Weights of a small GPT-style language model, trained from scratch on English Wikipedia: 1.93M parameters, 2431 steps.
Each number is 128 + 24 x the weight over its row's rms, rounded and kept within 0 to 255. Layers, rows and columns count from 0. Numbers have three digits each. The size before them is the row's rms in percent of the matrix's.

# layer 6 MLP up, 384x96, rms 0.214, rows 127-160, columns 0-95
089:145113127127100112116132109175127134129138129160135126135115142098146089112126122158138172118141117112091138153107141115130112088160132113096061134157107124120081133152114113082114158138149135143126125117129125115156116181147107118108158131127117157118115095114108090091116164143051071119
088:121137068181112113132095172121180126159144102146120131138155115148167165125162111106117110092125161117124128137100126134135128118126163112115116122136115100065121115137151134107110123130089127130113157170137145109127148102087134137136170131141165058143149131133115170134145129136139149168
094:118128111148113132138129118199133124104155150115154158128114104121133155073160070109114145100152114154095101182129115090138084101158136115136124091114132135099133123113085172115138103106134121098099146107154150126091113151113106114130101138147116132133151132140111168115138143085103113094
091:159159156140099125084113122149156190135120104122123115134112175162120124113122134119145125155088121098138099126125133072132123108111122117134147101105083158124095176102127172170167136101139111151168111130158085128141134118115142112142124122130154172139139140109127118086118116095102092104
107:138119095148103134143131134116151113130136168126045127162094152104137134097130154123133136096130131131123122146128109088144102125117124103145132200085131144159101119117136158096124141123171139158099117120147126089117136128118142123172145158097139102178115127088122148165099152131137078134
114:187163159117131121090104141150146144137112107124108141112124145143127108092137137185111143096113144140137090129118145145108119121100114131117098092151147163095108134168175130153140103140136125105142133144135155158090127125110134135108167123130117142115128072188139089064086143120129123118
112:161128125152153074132119127148113126108105149132127146152138166120129118096129109153132076063164103188131137109160114099112109165138094140131144075165144145142121108116153123175160146127111125141115110122155129098120099136116165095101123148116148128128120127127139155111073126083138153123
114:139110104134114138142185088095148126126115126130137097123112150132155162127125127149157077129080135179115109102166122112115157104103104111154127156108109123118100112108137103091165114095144113155156180120115135133104157105114169124137127113103152141084133103121155102142097136110142141068
086:124104097137119108134113105129087124156123125102101161150120143122156136196132122101109174129161094132159135135143117144157125139112124127144122129127126196130111105127092140135108141081128155113110142118127069085104120137119100147115131116105133159147128114099173139118086070097094114102
109:187160126078121111119115118134102120104087135142115126136086134143090134122115161087129130133107130135168128099137135115158162149136167128134118088074168139176144126133136095170113133144122152127131132122152104149098111139146114137097166132119097114088146077096125106137101135108113145176
094:162165116133131113135127128086099164101141144102130116123119110149155131106098150089117146111067107115104086144134147114130166106095164115154107118148169103083156123126147124132130111143116111155140129142149127102136116086108182126120154103076131154113161112117156116129107172131159149083
086:158116145149125150097155123135162155127119145103140101117097138099114096184054116110147130097137173123103141097113089137134132155164146108134171116110139188157116103139131084154132150122114139161099138123129101143127142150100101116156133168104155154127130130104142109158103128135092119141
096:104130113112116121115099184193110177134143089122150133093137145112181134100134131119122189133104155142114127160120131112103114134111142146148111127130092168120146169081105141139113142141139138160143094185152136135140143120113136174101105160114122181129108126139134127144141156106131141132
101:147106118156116095118103110163126135141147158117118137131157141130170114127148127145152134123096131148159150155119115117091136116118059150134089125101130135122111102106173088099115165132144147105139125143110116132107150178162169145083125129121100122094088101141088143156139130076117130078
111:149164106104120124159154124134097143128110120116165177146129168136157163135142132107163109110134068138143140175142152089152133106109111133126135134134129121150102181147130161153164089141184146152119110163086090105107142135128125092130104144136101156149142134143088148148105129118159137113
117:124163154099133135109147162111157167128131118156137140129087117140185138115123121132130141113100126143102119126136159116139092128100156110133120151141109149127182136079128089099113120107134133140155169163155105128101157125116105171169169112118094124151167120131130158142120065093117128172
088:133117129139148122113133138143073171142134178098121141121099126148128121126143124125139117124138105154137141160154136130110095130118136192110114072130070177093116093123131081149098077099162122166127132107121124116145080121152170146151145109141110136122129141098096110112110129164101132132
114:156105151121133120114128122161129117160180153112114055117106125098120119160094112113121118085092134146113096165189107101113113110119103107152147142127114159111109146108096124172134130153084107140113108126098143161104109169162147098092154118133126138109114106116138100121115098103123145120
106:073098152161113120112100130133105142113108131136087134125151132086121172127092120127154081153115143137123109172098130093197133116119118122082134096159113134134114132104113143097140107102127124119120155150148077119108121206107112156163123127117128140151139117134131112119122143083113119113
099:118134143121173080099147196145139131139115100132149122125134128145138098140139175183130169073110125140139129135159122119164137121082155108118130109125077104128154133089177135101165110099124111149134122134119117164131134110118137164111156124112112171079123112125123117128171121138140104123
089:083118133158096146131172100154087149178137110128085123123146105113102120165104123129175136153112094106124114109111129136160154161130153141136140132098085159137114154122137118134118120156140160131110118147137094158135176162150088165133103135099146168113096144101131179101136146152111128128
092:121127130149106160141164116133098124098162133133093142120149169160166144130096148122132094129153116131122146107146168094156116054118124126166134098157141129096142141122116111114119140077114147140078131156139126181128113156135128104116108177126091139156173155130101137161144116109145119109
099:156110098160161118159139111110138108113119117136126163132154113135137120113135152087130135102112129121143134147144128104141122133120076092122112113100146155178109140179185154145119148124153119102133129153090131138147149130133143153105122135105202156120149129175088128125064161142114096105
105:126156151125115146124131158092168156104129131092119090124110168120106112147146129137125104107118110156183126126122176130086086153109162104163120114125060152119145141117153088166113150098122147143160124147122145148125115143144104107128143123133167113120153128112158181111102120175124148104
100:124129078128142154163108121121116138114157105127168103146158128114123124146122155179133087128084120097153123150108106115177111137102146118096117139135101100132093104133077117144139152159135104121130137109130112105117149149066108101137116154092165163086124146136156115117111181119114104162
104:133114134120110160100134135111095111062093110140167130102151100125111171141117138129083112105120127126140094150146110144138081128136146110174117103129114126109124124167086075140153099133181108110137114108133111165141117153125128150113130094101099133126111105142103118131164176079122121163
108:154115123136138129140149133105154147112146100181167114085081168165112139110092149102145118120099150146130131087127143130179113137152145130121101134112129058149123123153134073140131163114139116135097134136133121080141133166093103100121134131122124133093122150134152107136102093135119130190
102:157179082124120126062124128125158132183153151116127150159069157139135105130092112140160118143130126149113142148167129112130130133109106160140107116092087138087114126126125150128157163116133171146168116138113099082153124136125172116105124141133129162103113111148130152163143130143096129107
114:145151145153177122173079085144112176145119131167144122135108144126100120131130124140101178153129131171138105126147177166128105141113088117107084126085130149145154143130140130127135153134090136100114143136171077107105148115140141161123124156107103095133092132163153118112139134129160136113
118:147156103174127122116158119133114142093093092150131133163108179111176139085115124137108127141098110165152112130167106156152129128122121113128120100125138121118178134085131145125123093107142093172125099096143141107114162107127076129074150181131123140134158132165136121149123143121145149150
104:143095110152119126139154191127149098090102127094142152139167149175145146140101139134097108118120151135131147138138126073157163133114165112093119099120114164144140135119148134076144167121143123163168099121131124096102112149118162150130094121108137130153160141128096080132114145163114131161
094:149109115092105143088119127105112132076127156136134099105135169101104155102099134166133125119096153114107100106115148147142110146129153154149128163106121145113182114181055155137135133087123107135102135108138116121115142160168164086144135149111104107119101088152126117131102107127114140117
099:128152075113094145096177137124154055160104069142130120090144130165129175162124086109157091131136116149136135183127110137130137087148100139169121119111126120103142113093139123111141132118123127133128160148103136117093143096111127133092135126114142137129109170121144118118115127161109137099
091:112111106139137110133116144128124129142153075170130098130136156158133124063142081094162143108096107124097137139142106163099139123121115110174119099135098103098155191129152125117161127105131093164131124078128125147116120124153110145084087132113120134130144063116124128113121093124138118127
# layer 6 MLP down (transposed), 384x96, rms 0.223, rows 127-160, columns 0-95
094:144171095136119161103132148110123140138164166135137134081148150154107123117093167130143133153117183100136144115143125132151127156127111164144146108145086130138170138151131114137094159072155147137116140152081187144098138104134108125130106115137126109138097162125176101140136143158130090150
082:131078159131139119127115114136139106096113166135149113118084155119134090123124115147148118136148110148106124129068148106114116148127143152100094159131127100154147117142164086149125128100107106150161122105162169107135132160168111183127090177140094179107133135129124110153107131116143097091
110:090106161149122137084149117121151164141150138141093126152079106101127151143137087117177123126143143162153109110112125124079081092146108088130136143123175088096143128138104157083131136135128126156130158138143168121099155152115112131151110121107112141104143117149138153158145087116171117147
106:089141185130141121135186099094149134105134099172122109090131143146155122127112183125115126141104142124158103096109151125062142131156137126104114142165126124168117162125112118112110143131116113147175129128120121160147111112130101123100155110122157124144129136111132126125105176123104068086
108:141156146122100141110147095139173136160144120106157112131139128087135130133125139138141130154147159148118161136089086079130172152122100166106114088172133155096121181075132125101112125150088118120127128065108155156099147136115099149158122124107145136114150118140131105118129136140122142078
096:068069115147135131119108160127128141091158099148124108130114141090104141120132125102141123109145096147091105110113117126134150150142059113133096134166127113161130161133111126093161136105117112120125096140129087089122122144169097143132112149102184112104146124128139122159112109071152137123
103:102103067128086113163111112123149108074123118135102121102107143100116169114062154142126139119122157147124171145112108151127113116152144126110127130129108111147121112086114072113143106151095143119060149122117169084115123121127129124102110116110122121092092129151145167140124106136139120143
114:106101136137123136165111142127129132099167108079124122141123148127113145178145145113163157076118144109108128118136118103127142110099119163164169124157134132145149120120139121108098163125112123106149170139125139056130128155107115111141180133132097143128148142145067151135065150147141123095
084:139145102103147146109127151127115166140158108111130124135129165143117074095122126152137100119137178145112147153127132095117140131129153182118140112122124099109102134092146132147127130173126110100097139119165164126189122117091153119135107085109126092107116155144081143103091165151102175113
112:143084154147123145094117128137176131114155127111126123162131167127087122142118129094120129160155107103135133106110126126131157117157168175179183151147093177101125126161155130107154148134165141131115132129131142095113139146136108152115160168118110147122111099066123095107096141123106136100
093:136120159125140137123137173135143129107101116160115206112146148112115149174163105077144128131175127124117095126119137152132080099142095094117120132108121133132093153137123141101130178126135123138133157095125147173149152185145136150129140169159108102115119120143131142114127126140083135173
097:096148126131138133109135112151147129155104134157130131146127129124136129157120097109110130129149104109123096116181137061163056101135151143091106124127132150132149111130138129115143152131137139146185141121071149149091105126137112159145167144119132108127114136118130117106053151159084124162
100:117162128165174112088124125106152159160164139133092142139090134147094103123097130143105119131154123140132138124145113117139148156077112184118122121105117132112174125133158114129144116129137096110125136114154134079113131123094104156090130172160133139128115142180099165151167103106078144123
091:148106137116155115168107129100107156150088139124132149116117096177118124175154121094139095069099097120128160138145136111128122089105168081142085118150120112130122126146097164102150127159148112135107120116125152125143143140178118136118182120152115128107128126158108119103091148185135146129
113:133148157146155135110179131109152176112109153126113104124098114127098184136153166114166090153144142126153148126156115111090092148091129125123127138125137137144131143110103138134111127131138113160105111102095167096104087125141065152134169120115140144135178105160145139143108114084159113124
119:143101091133120095173134092107136136146139147075105113153149121111089128125120087106155123124126114105099198130137124166117133105139127109087138123119144128108109159153119150143126120129159103113099169101145156087115106120109170086156139126134138099155117104142132147137159133177120070125
084:097140103107137113098101121117121114149131165123115100147107132107117104135194105114105119170090130122141136115111120151181164141175110162102165138152129084128109144111133129141098165138137157106123085131128128138105163115128115129099115152094148097158135162149141156193140154139145114099
105:158126120159144140110116116154137147121137108148122109124125141167141090104142123133136125128116105137121101134160172157103182102199081144120110127080161141128129151099141120130081123130139108110087132097173118117112091137119071135137130136112111139128123138123149068120138126092100177120
113:110144133127123093134133113069146129100163165154083131114150069129074117117152100141121134102104154152144107140145103137129137134147089110100196110132134142148129149137090124131116142125147104162090132144088118112135102144106129155170172121098112144144136115180118143126157106140112124102
103:154112103161115138115135125128150151130095148087124160131162128102154137113153092113125152135157161151144167149136101129104114106142137108102113121090136077138116109106128163139139144085118137115149096127130143105183111154136114129206109120105184156125137110140135108130188123112166145123
079:104064121103161123143122137131124136142091165136113065115091128134090131149098121131100093117084100135105100179138114081148121100119083124138130151137153183123123115130153143117147111150124090118119091115126123138127133128121143134145138180132134124128110132142140147148065125092092136156
101:119124100072149143142116125108121123131135170123124150158135107164153191081099116122106126163162155164098098125109141108139147195175107112109157171131154129123125144147153147170158156142075115129115092134148113148119132161129131130117109110128149137121150115143088158124119111111126117110
100:100156154083148118141136128124172115105136128101130175088097087156107119137140112144108165141113116142133116124162096101130121117126143170158168099123166131176139171124142143126166113119121176108146109153078120123138113129075100150123144123150143101137153135161070133111148144143126132129
109:150128122134104132125165167108129118119111168146089158107137114100131108130108154071117134100122094129114144156156130112130082083150147118149141138122120154120130094191077144142129107130155091107153134128143105085163119167130098124107170144130111162114124074124152104116137159112108144119
098:101123086156139130137115119129151134157134167090109157118101170136150167126147111164108174085117108109113140119114129107101136094143149119139098180122150135095133158135128130140057109153162116128092141141114137118154145117101075120152144107144109140166095137123123078111100120101134123102
116:130108110155130104121119116169140145127143150130142099132144152127091146116172147095106153141167087141109143134110103155134219125107139186092094139127154109108106126132106126143136111146123113143129159089129124106129094156140093134124126171126145115123111163181129142125106127078150140103
119:140095123146115128108124129124126121102140144134137097084124104118105161137148161150162084053125127131071116125164152109150116119183133138117137114133139146142199156134122134165138125123138089136120119112158166106129087147122099115138111134093118121135159154128110162083137128130157112088
105:097079141167107124133138125132124116126116120144155127122101147128184095124163131134098130130131147105123124125150095152149130144124166120136147170129116105128086114151149129122098131110170149062109128123120115147139119110164134139173123116093136069178153134088128123053148123128117155117
106:090124134126133096173101150097123106112165126114138133144089118125167162123112148145142130130114109165138083088134121135079118137161142117147115177160122113092124138152112118141156156162166142111116131081134156119099104135137120135129115093159128115134128153125077163176138108115147068146
117:101110163161127116156119161087120139111085106126119072112125108130130151138129105138125116137112105130132140121094109128137138102113179116127142096154125158156148152133120098144167158070095162099124153106134175101110084169106128134143087131120125166128108156133170135125151104136175152129
095:094132153099115131090129065117109146144132113134109161118103097101115085137162148126128083142105088096098135104128091120107136104097121132123142127119165100121105134156134145147114103135072102109127110113127070173146141157114104123156096101125114118129080146128124099083164124115130136133
091:156147124149154105173120155145138157164077056127142116127130087127127070139123131107131143144153125141112130119102147169132114119122119139094171100150117086162089118150117148083159114140125119149145117163093141133106107100127128123135145119118131134089148150105142145173155143110125149079
106:115103128128118133118139175165156134173093079135131156080146172139119140155071119138139121134127110129173131133168147156159119093139124135122151141105160127137141180137144136135178137121098085120119118109122127115114122092165111149113120083123122114131124102142145065091115138135123098105
087:155176142128131155124107127107104159187112193132152152105116128133087103133127112136134135146119107135150091118146160104136111117119146101170113111098158110131115106133156135159102114116134130167101116126098157115098170126157114114151180139113085133109128084157081095090134118132149127130